Part of a small language model's weights: LayerNorm before each block.
Each number is 200 + 20 x the weight over its row's rms, rounded and kept within 0 to 999. Layers, rows and columns count from 0. The size before them is the row's rms in percent of the matrix's.

# layer 2 MLP down (transposed), 640x160, rms 0.131, rows 356-399, columns 80-159
122,185,213,206,190,224,191,170,168,193,188,207,205,172,219,189,195,197,187,178,225,223,191,222,206,195,199,189,225,191,204,237,206,193,211,185,203,170,183,246,222,183,196,209,231,187,195,183,205,214,221,193,187,201,224,183,228,209,188,213,204,194,200,219,200,193,232,209,187,193,204,192,218,181,231,186,219,200,187,227,186
088,174,190,215,193,173,198,212,217,203,221,183,189,201,198,240,173,196,239,198,232,196,210,204,183,197,160,204,209,225,166,216,201,210,174,213,206,200,241,157,202,193,201,214,212,206,201,216,190,223,171,145,185,193,184,211,169,205,194,169,177,200,162,194,188,181,191,225,204,216,213,194,210,178,192,210,199,192,211,214,238
098,176,172,201,210,188,177,195,220,211,172,158,185,199,168,193,194,189,204,209,196,221,218,198,181,224,212,213,193,205,213,229,194,202,185,169,196,183,217,176,187,185,249,202,192,174,235,191,225,192,174,171,172,211,231,197,195,175,227,223,227,187,158,194,201,147,216,202,209,200,198,219,203,240,166,173,223,207,192,200,200
095,168,179,205,192,167,176,231,219,214,169,211,151,158,205,241,198,189,208,218,195,205,209,222,221,186,221,219,197,207,200,185,190,173,167,213,219,199,205,194,233,183,217,225,196,209,215,216,178,194,180,205,212,196,208,193,201,199,223,193,199,202,147,162,194,181,216,221,200,204,208,217,222,171,188,188,200,235,235,222,205
100,174,193,206,211,165,182,177,218,177,210,211,158,219,215,217,193,204,224,189,191,180,207,194,216,215,181,150,221,169,159,186,230,230,168,220,176,185,175,171,199,177,160,176,211,199,207,150,198,186,185,237,189,183,231,187,225,199,223,203,223,214,190,202,155,176,179,196,220,179,231,196,188,185,198,237,211,158,189,191,186
100,182,210,181,210,184,207,137,180,201,177,199,218,163,203,237,186,183,234,216,165,209,220,179,249,190,232,219,196,202,227,181,182,182,199,168,219,210,188,179,204,174,197,206,228,166,176,195,214,200,221,210,231,192,202,232,197,184,173,196,203,200,186,214,207,160,203,190,162,209,209,211,196,191,219,190,213,193,195,208,206
103,194,191,233,161,195,180,171,218,203,176,208,215,195,186,201,209,203,187,191,214,214,234,193,217,189,175,234,208,197,202,180,201,201,168,223,196,166,185,184,207,235,178,219,243,241,184,241,149,216,190,192,164,200,212,192,214,195,197,192,174,222,196,237,217,191,200,168,193,209,170,210,225,186,195,175,220,236,178,191,214
101,203,201,235,216,202,214,224,219,184,214,188,198,217,187,214,209,250,185,160,179,213,227,196,206,185,212,238,196,165,181,240,185,219,172,206,172,207,169,207,219,182,200,222,177,171,226,192,196,206,182,183,242,180,188,205,146,206,226,244,201,215,164,223,202,212,199,197,213,226,200,253,222,224,184,225,220,191,194,180,200
109,238,201,213,245,201,233,155,216,195,201,217,206,208,202,182,216,185,181,210,225,198,195,166,224,199,220,195,236,198,203,188,203,181,197,230,224,200,207,188,210,199,200,201,210,230,176,203,227,206,181,190,152,164,177,181,202,201,189,181,191,214,195,204,186,185,191,194,166,184,222,197,201,175,185,215,183,185,229,250,195
082,167,187,176,204,213,184,199,201,164,206,227,191,198,198,206,200,183,203,210,217,219,159,228,172,203,202,220,167,209,202,207,208,183,239,198,166,175,214,230,216,198,199,224,175,172,183,210,183,213,190,204,181,186,237,183,191,235,205,215,211,230,199,191,199,173,212,189,223,208,180,220,215,219,210,181,207,228,224,176,181
109,180,185,204,190,165,189,221,225,195,180,195,164,204,184,218,173,200,199,192,240,226,182,203,164,214,207,182,219,194,185,228,180,184,221,157,211,161,189,183,178,193,219,181,206,245,208,183,207,207,153,220,182,185,167,163,211,205,183,221,190,196,132,212,201,167,223,238,185,194,189,228,193,204,184,214,176,209,217,192,206
096,186,191,204,208,185,212,231,183,196,227,203,190,178,181,206,236,218,217,202,239,184,196,194,184,202,177,192,196,201,201,208,213,167,190,226,169,169,199,185,213,219,238,176,217,195,180,182,242,200,173,186,213,237,214,197,178,168,206,149,184,209,168,182,197,200,214,200,213,182,169,229,215,220,206,200,185,171,196,224,211
101,242,195,213,209,197,202,181,201,177,188,175,222,209,204,209,190,220,192,148,170,206,179,224,237,177,199,194,161,182,215,184,234,204,222,179,237,212,208,167,191,217,193,241,180,182,226,222,177,239,203,195,178,205,188,174,211,202,203,220,203,202,190,201,180,211,179,173,236,208,207,192,214,231,200,195,224,199,167,196,160
105,196,225,206,223,200,212,198,170,212,167,212,227,179,230,205,177,227,198,176,219,196,202,219,213,192,209,235,205,194,211,185,224,230,205,211,240,188,223,194,207,226,233,209,214,204,201,216,193,211,200,185,151,189,200,200,201,199,170,186,206,186,177,203,184,210,164,198,175,198,230,192,188,199,202,251,185,226,204,218,225
109,207,189,183,206,174,188,238,212,201,178,212,190,200,204,188,187,227,233,197,151,179,189,220,231,157,166,181,220,159,200,198,219,172,177,228,220,198,221,247,186,180,188,181,230,210,209,231,215,211,187,209,234,177,231,250,183,204,222,191,207,196,204,221,182,219,175,203,196,212,201,222,201,208,196,221,181,194,225,182,220
090,187,218,188,210,206,192,207,169,222,185,194,206,184,154,205,215,175,223,202,198,194,199,160,219,200,203,189,182,195,192,181,203,150,185,226,203,204,182,181,210,204,232,203,183,228,169,167,229,231,189,205,215,173,225,170,196,217,209,181,227,174,203,195,241,229,208,211,194,214,206,230,236,188,184,208,202,209,176,205,198
086,207,196,211,195,210,166,216,173,231,167,228,176,193,213,225,179,184,221,223,191,198,209,217,172,215,222,206,181,234,182,233,198,233,189,233,166,156,194,202,217,194,188,210,202,210,188,242,134,191,202,203,160,198,210,184,210,197,224,207,221,198,215,171,168,186,196,191,241,196,192,192,190,202,235,192,241,200,174,215,215
094,213,200,221,191,217,218,183,210,230,221,175,186,172,192,186,230,205,210,211,244,192,197,214,199,185,216,191,197,194,222,199,199,183,203,202,210,185,229,237,230,208,166,159,189,185,222,191,188,196,225,175,181,228,179,194,181,167,248,223,175,218,211,222,207,229,218,215,190,183,210,212,234,194,211,222,244,218,240,186,199
092,226,193,207,190,175,175,204,173,192,194,206,174,201,173,207,169,166,173,161,184,181,231,231,233,209,167,200,156,217,204,174,189,203,200,180,212,198,175,202,201,219,168,229,174,210,223,160,198,202,213,173,182,222,196,191,199,210,213,242,197,206,190,174,161,189,209,172,215,197,212,202,207,180,224,194,199,181,203,200,204
091,167,183,207,158,202,201,203,192,258,213,203,209,212,176,228,194,159,235,235,205,203,180,228,185,191,181,208,185,209,205,199,208,195,188,217,218,213,192,171,210,193,198,181,200,212,193,182,211,217,190,156,171,175,221,192,180,204,187,211,193,215,199,192,184,178,210,180,176,194,193,186,189,199,202,210,182,194,199,195,197
091,203,190,206,207,202,220,211,231,193,214,214,182,189,202,206,176,187,237,195,151,198,195,232,218,223,219,212,189,191,205,170,169,191,191,201,168,168,211,211,187,192,202,162,162,185,202,183,223,225,175,200,219,186,166,202,212,173,186,164,187,209,186,200,224,170,193,184,229,216,196,224,241,204,167,216,219,189,200,227,215
121,223,233,203,200,192,194,200,198,158,218,203,199,196,234,235,188,173,178,207,205,186,155,183,196,203,199,216,189,180,173,184,205,201,180,208,195,141,188,205,183,194,223,204,160,201,180,230,196,232,151,180,192,188,172,187,217,226,181,186,202,203,197,208,177,175,175,213,166,186,219,189,216,211,227,224,167,213,197,201,190
096,186,220,212,188,196,189,170,188,225,184,194,198,182,191,224,169,198,204,215,185,210,179,179,231,190,205,210,194,189,180,167,206,206,190,217,204,187,200,214,209,226,218,227,193,189,206,243,243,216,202,207,227,206,219,190,176,181,207,213,203,177,180,155,225,209,185,228,204,189,184,232,206,172,183,225,186,209,195,218,198
087,199,227,205,204,232,237,162,188,163,184,216,219,189,197,211,206,199,193,207,202,214,205,215,183,186,181,164,197,182,229,202,192,191,200,182,207,213,234,159,195,157,181,169,187,187,206,193,220,214,210,205,202,185,183,203,201,224,191,188,188,191,217,207,235,198,152,207,190,211,214,185,181,215,234,193,220,192,215,183,213
095,212,171,204,201,257,209,201,209,183,162,202,224,190,227,185,222,225,168,211,162,193,193,189,189,210,214,232,208,209,203,180,209,203,180,197,214,224,257,199,173,173,208,243,201,215,190,202,206,203,222,204,224,253,215,218,205,184,192,182,207,237,179,195,206,200,195,188,192,205,236,215,181,199,191,201,230,185,189,181,211
110,188,172,204,212,214,174,214,200,216,245,225,175,216,230,197,191,201,204,187,211,185,197,211,195,222,241,221,227,184,183,209,191,187,215,204,215,177,215,192,207,209,214,196,195,208,206,171,217,189,197,198,193,182,179,193,218,170,200,182,183,191,170,198,232,178,232,241,185,188,207,205,162,183,205,211,180,188,202,186,195
098,226,170,196,189,196,193,244,203,208,232,221,206,194,228,242,181,232,225,184,213,205,190,195,210,204,182,229,219,225,197,184,187,191,177,193,197,176,203,180,213,218,215,217,177,231,191,199,197,207,214,160,204,165,230,194,187,243,214,192,165,218,181,202,218,202,158,175,224,183,204,240,222,196,169,242,191,232,224,170,216
097,228,208,179,226,184,242,175,222,195,210,205,208,165,191,220,170,183,208,173,186,203,224,204,214,203,183,190,233,210,223,163,182,189,209,226,189,209,202,179,214,191,212,193,168,210,210,206,187,207,179,203,194,176,183,200,235,212,214,187,217,234,213,227,191,187,158,207,194,212,210,209,204,241,187,213,234,180,191,209,189
089,210,222,210,185,199,200,231,204,222,219,187,205,226,232,188,201,186,226,194,188,203,174,233,202,224,180,198,203,193,198,190,229,251,206,192,183,221,188,181,198,197,228,232,227,188,194,211,219,195,188,207,206,174,225,208,222,227,190,206,182,198,188,180,189,208,205,199,193,221,229,199,191,191,201,201,172,198,223,183,191
089,209,187,205,193,228,190,216,165,221,190,167,209,192,199,206,175,169,197,210,182,200,174,188,245,225,203,181,203,169,168,224,213,209,208,190,226,197,213,201,176,209,183,171,180,224,217,219,178,196,208,223,215,189,218,230,232,189,203,207,200,201,196,201,167,185,222,227,185,201,223,218,200,223,184,175,231,218,181,192,194
101,202,168,192,231,174,207,247,187,198,208,244,206,212,219,202,213,212,221,212,203,196,191,217,173,185,240,195,216,210,209,203,191,180,175,223,218,234,184,184,176,184,191,183,181,191,202,208,219,204,245,204,173,207,216,231,218,178,187,193,194,176,231,216,206,201,187,210,207,228,178,181,188,192,202,202,208,220,207,191,185
113,217,236,240,167,222,218,211,174,160,184,192,199,210,167,227,185,209,174,208,242,223,199,200,192,211,224,199,203,189,178,212,186,244,223,210,193,200,215,164,171,220,178,204,215,214,211,171,220,173,195,198,159,176,208,199,207,210,201,185,205,186,184,163,189,211,177,184,207,185,206,197,187,203,215,198,212,186,194,197,223
097,145,199,229,186,205,199,205,191,161,201,207,175,197,203,216,180,175,186,210,183,159,196,221,200,172,185,219,196,219,207,194,240,206,198,238,207,179,182,219,225,206,197,186,180,174,226,227,190,216,195,182,205,205,213,195,210,201,254,207,209,179,210,187,204,197,215,190,168,199,215,219,251,203,233,196,221,205,179,179,209
093,142,172,185,223,198,171,224,218,200,184,224,188,209,193,220,186,209,190,231,191,173,194,183,202,232,202,228,201,177,199,193,224,219,200,194,189,230,207,202,228,201,238,177,185,207,196,209,190,216,218,175,159,225,200,203,168,206,212,211,219,200,170,204,173,191,219,207,245,236,170,176,218,190,166,220,204,196,215,176,221
096,166,179,209,199,222,165,216,219,199,187,228,211,190,201,216,191,175,207,190,182,180,207,185,214,218,183,203,186,192,209,226,255,204,176,193,163,212,220,189,178,239,175,186,223,196,218,184,146,210,198,182,199,195,225,194,202,205,204,188,181,172,192,215,212,193,189,223,191,226,206,229,220,180,201,213,196,212,177,166,180
101,219,197,198,165,175,207,189,221,181,166,209,192,180,182,200,167,190,213,200,220,194,196,225,199,215,162,213,208,214,223,204,182,201,179,210,210,169,201,239,207,190,185,214,220,184,187,184,188,198,218,210,216,167,243,198,247,173,233,206,204,168,205,224,191,198,218,201,207,224,200,219,228,178,200,170,173,219,193,192,197
096,175,205,219,214,166,167,225,148,199,225,189,225,253,237,194,203,173,208,201,196,206,211,210,192,176,197,177,183,185,207,196,180,234,196,189,215,216,167,207,185,169,173,206,203,172,224,222,215,210,180,179,196,192,197,240,182,202,211,189,170,216,199,175,201,207,197,229,212,186,180,196,213,200,220,199,199,180,209,216,232
116,202,204,177,169,203,191,189,182,192,215,200,221,189,229,197,159,167,210,177,178,176,194,237,202,242,202,171,181,210,197,195,180,141,192,204,189,195,179,179,189,209,223,210,210,198,185,175,204,227,207,249,177,176,237,240,200,189,191,180,176,213,178,181,216,199,178,211,194,138,179,214,236,219,241,228,198,194,196,175,197
111,189,210,197,211,234,206,174,235,195,216,207,192,229,206,183,235,220,187,171,219,199,168,202,203,188,189,192,189,214,206,211,176,235,233,198,216,213,216,195,196,179,213,189,203,178,243,197,179,216,231,211,147,211,181,191,195,203,241,212,180,199,197,184,211,188,201,204,212,187,189,196,211,209,233,212,217,155,189,218,207
102,197,214,205,217,193,190,197,209,199,174,189,210,218,216,226,200,183,216,196,180,190,223,219,177,200,187,233,183,250,174,212,174,198,170,191,197,218,196,174,209,191,180,223,173,195,216,230,187,210,197,207,191,169,216,208,211,223,207,181,205,196,181,242,190,196,212,218,175,156,205,216,180,230,218,184,219,220,211,202,220
104,212,202,171,186,185,189,262,185,198,196,250,187,207,197,204,155,184,224,229,194,178,212,229,207,172,211,199,174,189,212,179,213,190,195,197,197,192,152,217,202,203,204,181,202,195,197,213,234,182,183,222,225,218,196,200,187,214,218,191,177,218,216,213,190,217,195,198,224,191,216,220,200,210,184,215,162,183,172,216,217
097,217,222,186,181,223,219,158,182,234,190,178,196,211,176,174,214,147,190,203,204,206,200,176,229,218,151,152,209,196,206,186,192,214,181,201,194,220,182,214,210,190,182,185,215,219,190,212,180,189,192,191,190,196,157,197,170,212,185,219,180,209,192,223,194,178,213,186,192,219,158,225,225,198,178,178,208,203,200,195,215
101,198,237,212,235,188,168,232,208,174,173,187,200,197,200,244,184,172,228,232,194,207,187,229,193,172,193,224,205,196,177,190,208,187,191,224,186,197,180,204,227,223,216,197,211,189,184,242,196,202,173,170,232,208,193,207,178,240,193,225,209,167,239,211,221,205,177,169,196,211,225,192,208,200,187,189,192,203,200,190,237
106,168,200,191,203,167,180,214,187,207,193,217,190,212,214,225,239,195,228,213,183,230,191,196,181,192,187,213,197,202,175,222,185,181,171,196,173,198,228,219,178,209,164,213,201,175,155,169,211,177,161,209,190,182,233,217,187,203,210,193,210,215,202,208,175,173,219,217,195,197,212,205,196,214,223,187,202,207,186,211,173
# layer 2 MLP up, 640x160, rms 0.136, rows 357-400, columns 80-159
093,192,206,224,219,212,194,213,179,179,208,196,191,187,241,191,200,189,226,222,174,168,211,226,151,188,178,173,203,194,194,177,152,183,212,193,179,179,225,190,218,204,217,195,216,248,217,180,225,169,177,171,215,197,213,193,202,151,202,208,202,179,214,169,222,200,214,191,172,215,227,231,206,207,195,216,221,210,197,190,194
096,171,212,215,235,168,218,233,200,199,238,206,161,192,198,165,175,179,196,205,167,197,175,195,196,210,243,154,182,207,210,203,191,215,177,182,205,194,208,207,168,222,213,192,236,219,223,190,199,209,220,179,209,208,209,211,228,173,210,185,179,177,224,214,262,199,216,218,182,233,190,217,190,193,182,185,210,208,211,188,167
097,191,232,212,179,176,212,205,217,212,220,214,204,180,186,196,186,218,219,206,180,230,200,206,176,132,196,190,243,193,176,180,219,206,237,224,197,225,179,222,210,182,193,195,200,153,217,218,200,199,238,215,198,180,180,173,233,193,219,205,194,230,196,209,223,214,178,168,183,182,234,189,189,196,217,210,187,209,204,193,189
093,208,225,195,189,201,216,193,180,217,201,169,186,199,199,193,180,197,213,206,185,174,169,214,200,226,206,211,196,177,189,190,175,217,185,204,193,180,246,206,187,214,222,191,216,214,172,187,157,187,177,183,203,181,191,164,237,187,194,180,200,219,226,232,175,193,187,197,214,163,191,228,209,203,209,202,216,161,227,196,208
100,228,205,266,234,230,157,201,182,213,218,210,223,211,218,225,187,204,211,192,193,205,237,168,206,205,204,204,199,193,208,199,202,204,215,185,184,190,181,217,198,234,169,219,205,173,207,220,181,217,201,182,213,191,208,177,189,165,204,205,181,194,202,201,185,168,196,220,202,195,199,171,189,166,212,205,175,226,206,186,216
103,219,229,202,165,166,209,151,203,184,199,204,171,214,183,204,210,205,200,176,190,220,191,219,194,182,221,201,194,201,206,204,221,192,200,162,239,174,186,242,199,197,183,167,195,202,160,201,203,207,216,204,218,175,205,174,201,177,202,200,215,191,223,238,192,223,157,215,210,200,194,195,198,232,232,187,173,181,173,191,206
100,191,180,166,195,211,197,173,169,224,159,185,205,165,184,168,212,176,214,236,200,202,187,229,186,209,173,177,211,228,239,230,220,201,218,205,230,198,240,133,178,215,183,168,222,221,194,212,205,200,214,223,169,197,198,206,221,227,217,171,203,158,221,178,180,220,190,194,173,182,184,186,173,232,187,213,180,173,177,237,171
115,224,219,193,241,200,211,196,242,215,204,197,202,195,167,172,213,172,208,214,177,187,208,198,163,159,195,249,211,194,187,217,236,171,201,170,195,201,194,178,224,208,174,216,188,214,197,198,214,221,206,209,210,218,236,212,181,189,218,214,184,190,209,184,190,195,169,173,170,220,166,231,201,183,191,207,200,187,206,202,205
097,231,212,205,219,179,207,208,209,210,215,237,207,189,184,202,176,228,158,171,191,187,205,183,197,224,175,213,235,204,198,185,204,196,228,207,213,222,223,194,218,180,210,167,223,198,186,186,226,225,179,185,216,229,198,211,206,143,177,179,195,182,166,220,217,217,189,217,181,166,213,202,182,198,183,194,209,198,201,225,206
097,199,176,229,218,165,203,185,236,253,169,169,191,230,225,198,204,236,178,252,217,196,222,181,223,195,197,167,199,199,165,192,219,229,211,211,216,218,213,151,178,184,206,226,179,198,217,184,215,195,180,225,177,192,193,191,215,228,187,172,185,183,235,205,198,183,191,200,186,213,186,203,141,222,203,202,192,190,190,194,167
104,204,215,209,192,224,226,202,205,208,183,207,226,202,242,183,206,177,197,215,167,216,220,194,195,212,208,227,182,209,192,197,177,195,217,219,189,176,194,181,194,220,211,162,199,212,206,194,238,217,196,187,220,168,185,203,180,198,195,228,212,206,197,193,182,197,194,190,166,197,216,175,229,177,193,199,197,217,217,161,207
091,206,212,211,209,198,227,180,198,167,201,200,175,205,199,215,205,226,201,188,234,175,183,227,201,189,223,190,193,236,223,219,185,165,218,189,234,219,181,213,205,204,205,187,226,165,183,246,198,164,219,209,203,224,182,199,243,174,200,217,152,198,171,192,211,236,227,201,216,190,211,186,220,189,221,189,167,203,164,195,177
097,237,180,163,221,206,226,211,191,179,230,224,197,205,175,228,171,192,190,211,224,164,196,186,203,170,190,173,228,196,180,224,209,198,187,172,195,211,222,229,186,207,195,189,191,179,164,210,192,195,171,196,185,217,209,188,215,217,217,204,204,187,238,206,170,238,225,203,229,206,213,215,212,200,179,213,188,203,213,238,187
106,184,202,201,162,175,233,200,159,179,171,222,209,220,236,207,185,178,188,161,194,230,193,156,159,183,193,205,230,189,221,172,228,202,192,200,188,173,198,217,176,214,203,184,192,206,227,192,222,187,216,218,199,187,187,222,194,186,208,207,207,196,244,181,246,163,234,215,201,193,212,197,176,196,250,209,196,193,208,213,189
107,183,192,271,200,203,203,210,219,194,232,180,209,192,211,225,187,200,209,194,192,227,190,235,188,186,207,198,201,190,217,203,201,227,223,211,189,200,232,187,188,206,162,210,192,173,199,208,190,196,188,177,172,194,211,242,195,166,166,198,178,237,196,203,162,215,200,219,235,168,208,214,171,230,211,188,209,213,207,218,246
091,193,189,216,204,170,204,166,177,185,201,193,218,232,192,203,176,216,159,212,237,191,235,199,183,191,177,204,182,181,196,156,212,186,203,178,212,232,221,205,206,183,207,204,182,185,217,172,218,207,230,196,243,186,194,209,199,201,186,218,202,223,189,215,261,208,194,227,176,200,213,198,193,189,174,214,202,219,210,193,196
089,190,174,205,176,201,206,161,217,171,186,214,181,211,162,206,195,227,190,213,217,165,205,198,165,228,189,222,208,177,155,191,222,223,220,198,185,177,200,237,201,194,190,160,190,177,193,195,169,165,180,224,217,202,193,185,195,192,188,205,169,223,182,254,203,196,207,208,227,204,225,194,209,175,247,187,232,228,198,239,199
092,206,208,165,222,193,180,151,223,202,191,217,205,200,217,200,211,210,199,214,226,252,209,190,172,143,203,159,232,214,205,189,201,193,194,205,216,194,202,153,228,180,220,219,187,201,189,236,218,193,167,207,203,190,166,232,187,248,216,179,182,214,181,190,233,212,228,200,198,218,197,237,186,205,195,171,189,201,203,178,203
082,261,204,181,228,224,164,202,202,201,216,208,175,183,204,194,213,186,183,176,208,188,220,209,208,194,187,232,196,204,199,203,198,212,205,226,192,219,207,223,178,209,197,180,178,223,216,216,216,170,216,199,173,167,180,213,200,216,210,172,189,258,164,200,198,215,239,187,179,193,212,179,188,174,191,212,150,229,234,207,198
102,209,201,171,163,218,195,193,212,219,234,180,195,203,179,206,196,201,161,234,225,175,158,170,210,178,177,186,176,184,187,195,175,220,197,195,212,242,202,191,201,209,184,188,208,225,206,200,183,229,228,201,182,181,210,175,181,202,231,192,207,206,195,229,199,224,163,182,225,173,212,199,198,189,210,189,228,190,172,196,177
122,205,178,215,171,200,243,181,204,200,189,197,239,185,201,194,179,202,227,210,207,188,229,210,204,233,216,186,206,196,218,203,181,201,204,167,165,191,178,221,190,251,205,199,169,197,203,183,194,168,216,207,174,171,195,215,195,212,200,212,212,186,212,185,171,210,189,197,222,208,158,209,188,132,180,162,227,182,179,188,222
097,211,190,230,174,212,206,221,200,235,243,203,197,197,220,193,188,174,200,199,199,178,194,218,231,214,181,216,185,204,222,203,184,200,198,170,213,211,214,164,214,202,218,167,156,223,211,171,195,207,186,205,214,207,180,194,160,218,199,204,207,181,188,227,237,197,173,181,203,222,213,191,193,191,194,206,193,233,190,210,228
100,231,195,203,166,164,178,225,187,228,199,171,204,244,184,226,208,206,157,141,219,165,225,206,201,207,215,212,203,227,153,208,214,222,219,195,191,181,191,243,201,223,229,224,197,215,230,214,183,221,200,202,181,206,208,214,187,210,200,212,172,181,185,193,161,218,185,160,209,204,173,182,193,190,199,181,192,220,215,185,226
100,182,192,203,225,161,205,215,172,205,184,202,197,188,173,189,164,166,185,200,221,212,229,202,170,181,185,214,203,168,184,189,223,211,223,194,165,180,173,206,194,241,195,199,215,212,186,257,231,181,193,180,211,187,203,202,218,214,201,205,194,188,197,153,205,220,190,190,196,203,210,205,216,204,229,185,179,230,209,195,208
105,174,193,186,162,218,213,193,187,200,206,230,210,170,205,193,223,242,233,158,183,210,198,196,195,225,174,190,183,231,193,192,197,184,189,218,191,187,177,228,154,212,192,190,193,204,186,216,208,204,191,198,214,203,197,209,250,200,207,214,200,165,192,190,229,222,237,245,215,196,229,171,195,212,201,216,185,216,212,139,175
100,221,215,202,242,217,228,185,177,208,227,208,189,170,209,193,183,218,181,212,241,185,199,196,232,215,205,201,187,216,178,188,206,176,192,208,213,209,200,211,228,215,181,195,193,211,204,215,187,154,183,187,194,157,189,180,187,225,196,215,199,183,210,194,199,171,224,205,195,184,170,243,181,186,201,214,174,219,180,148,199
099,220,192,191,197,194,206,232,169,232,168,237,221,214,195,174,213,210,193,178,167,208,201,186,187,195,197,207,202,189,192,166,190,217,206,189,225,199,218,179,192,211,216,249,219,201,205,222,240,192,218,155,221,170,209,181,169,203,221,202,225,193,202,182,224,205,203,193,198,209,218,210,172,222,231,248,162,208,191,224,167
118,200,182,173,218,206,193,162,195,172,194,159,227,193,178,203,190,212,132,191,205,222,210,194,203,174,235,194,199,190,204,210,190,151,222,225,203,219,181,177,188,214,182,175,186,184,170,188,175,235,186,194,197,186,177,217,183,182,224,208,232,217,201,213,207,210,232,198,197,194,207,220,217,191,211,220,220,188,208,249,225
087,218,235,195,184,206,207,207,212,183,183,190,155,209,181,219,202,194,225,239,228,230,220,212,187,186,209,171,209,201,225,206,182,183,199,165,235,184,188,204,202,189,167,203,189,190,217,202,201,226,180,209,241,147,195,189,188,222,209,211,173,214,191,177,209,202,187,175,199,198,198,217,193,216,194,179,155,214,197,174,187
100,190,223,186,223,151,246,209,168,194,202,206,227,196,143,200,207,178,203,225,195,213,202,200,189,212,217,167,213,202,161,173,226,198,225,188,203,214,191,199,193,198,221,220,205,205,191,166,232,185,160,181,169,206,213,219,202,207,203,199,176,185,178,210,190,188,222,228,194,187,197,194,195,195,214,184,175,190,234,207,202
102,200,210,201,186,162,202,229,195,194,183,189,181,201,229,226,205,177,210,174,173,186,212,201,197,179,175,167,197,231,162,212,216,213,220,170,212,218,195,177,213,195,209,221,214,207,204,220,247,230,200,188,208,219,235,201,217,207,221,186,192,219,205,220,213,197,207,178,196,197,205,186,216,188,236,238,180,181,211,193,187
097,219,196,252,198,171,193,190,245,216,232,183,192,172,215,198,190,191,170,204,202,224,212,204,233,194,221,213,202,209,184,198,178,166,211,199,218,208,248,169,168,180,209,190,217,207,180,233,199,192,217,215,228,176,212,211,217,204,180,179,143,223,253,195,204,213,232,205,207,214,199,162,219,184,196,219,199,198,189,196,184
094,204,227,197,181,234,214,163,208,213,168,198,189,228,161,196,186,191,212,202,251,211,187,188,168,204,230,207,188,189,183,195,179,156,208,215,214,169,223,189,232,185,180,198,218,207,174,166,199,192,206,170,170,219,234,207,214,228,208,203,178,209,238,178,239,179,201,195,188,216,227,204,229,214,207,200,167,165,231,188,209
100,224,186,210,170,205,207,216,198,176,218,191,231,207,188,194,201,210,196,195,236,176,214,191,218,178,211,208,212,213,197,190,166,196,194,239,219,219,217,199,211,213,154,187,225,236,158,217,215,224,192,180,196,262,208,193,203,185,188,213,183,172,180,187,184,233,202,220,230,173,173,212,211,197,228,185,199,193,183,184,195
106,199,174,188,216,173,207,207,230,215,217,180,198,202,213,200,208,197,194,171,250,191,177,185,180,203,201,239,186,200,178,185,188,203,248,213,198,232,221,197,219,198,214,197,209,206,189,245,205,197,166,180,190,178,207,188,199,205,170,191,173,202,216,195,197,190,199,227,202,246,188,193,175,219,208,220,238,174,174,207,176
098,247,208,208,166,231,206,188,209,227,207,186,156,158,215,187,211,196,191,197,213,213,226,195,210,172,207,205,196,199,194,203,198,178,183,168,157,205,215,180,191,199,180,223,207,226,197,196,187,188,200,212,188,231,167,185,231,181,222,216,156,201,207,220,192,206,211,191,214,234,219,207,180,177,178,166,194,200,230,188,197
109,216,180,171,183,203,210,189,175,195,245,202,207,227,184,213,217,174,190,209,219,194,191,223,192,237,213,186,229,205,221,213,202,188,207,233,205,199,201,200,231,184,187,180,238,171,190,224,202,210,215,197,210,202,198,215,225,170,192,196,182,203,199,200,194,206,154,181,208,186,174,205,233,212,198,178,216,134,224,176,217
111,198,193,228,192,178,203,200,217,168,223,168,181,192,208,228,206,180,213,187,190,206,191,206,206,149,214,166,190,170,233,207,177,239,191,165,207,215,189,184,188,198,192,190,205,230,203,226,187,217,190,236,206,244,185,215,206,169,167,189,167,198,202,174,244,186,187,198,264,210,197,194,195,204,206,171,206,196,176,185,179
109,186,220,188,213,211,218,179,208,220,223,196,212,210,231,185,216,192,184,187,232,238,167,182,185,214,213,215,190,218,186,199,222,172,215,167,210,175,238,164,223,218,167,185,195,214,191,235,198,204,189,211,183,181,181,188,197,180,171,217,158,209,209,211,177,218,181,242,192,204,194,217,163,165,189,195,180,193,175,185,188
105,223,228,183,210,219,239,200,178,148,213,200,204,212,189,189,187,199,185,206,187,238,196,209,201,219,260,180,207,212,195,199,197,221,213,181,196,177,205,185,201,189,174,218,207,167,209,185,206,180,253,213,201,212,165,201,213,178,187,197,189,195,197,204,202,209,217,226,187,164,202,215,223,185,198,180,164,186,247,185,202
093,174,205,192,182,205,233,195,189,177,205,166,204,191,161,205,188,187,211,230,215,218,208,182,193,205,207,178,191,182,221,201,186,195,201,173,230,222,213,166,200,201,171,243,224,202,214,204,209,169,222,199,168,208,198,243,212,191,178,202,190,204,189,195,216,186,193,168,224,207,203,199,252,203,215,199,222,199,196,213,195
101,200,213,183,200,192,189,167,179,214,196,149,200,190,175,175,187,211,182,183,223,200,165,210,167,198,169,222,229,174,199,198,226,182,186,211,194,208,174,189,240,192,194,181,239,195,193,180,185,199,228,220,212,182,189,194,191,218,204,162,209,234,191,187,245,196,214,183,199,177,158,186,164,210,197,180,176,205,233,217,186
103,204,240,227,178,187,202,231,242,209,246,173,239,228,200,202,184,202,207,193,219,182,197,198,224,182,184,201,229,205,198,218,231,180,211,193,195,231,191,206,195,201,224,210,193,190,230,210,182,203,225,199,166,223,223,168,205,191,206,178,153,185,217,205,208,168,215,197,190,213,191,178,209,196,209,195,221,176,203,227,184
082,199,175,188,220,210,189,216,231,184,193,240,218,179,215,180,189,199,212,209,202,157,163,178,227,205,195,216,198,200,177,234,204,192,226,216,218,209,186,195,180,234,166,179,204,195,206,204,190,239,169,187,175,190,173,209,206,209,211,173,229,203,212,196,195,187,187,210,224,217,228,215,177,178,172,168,196,198,153,207,212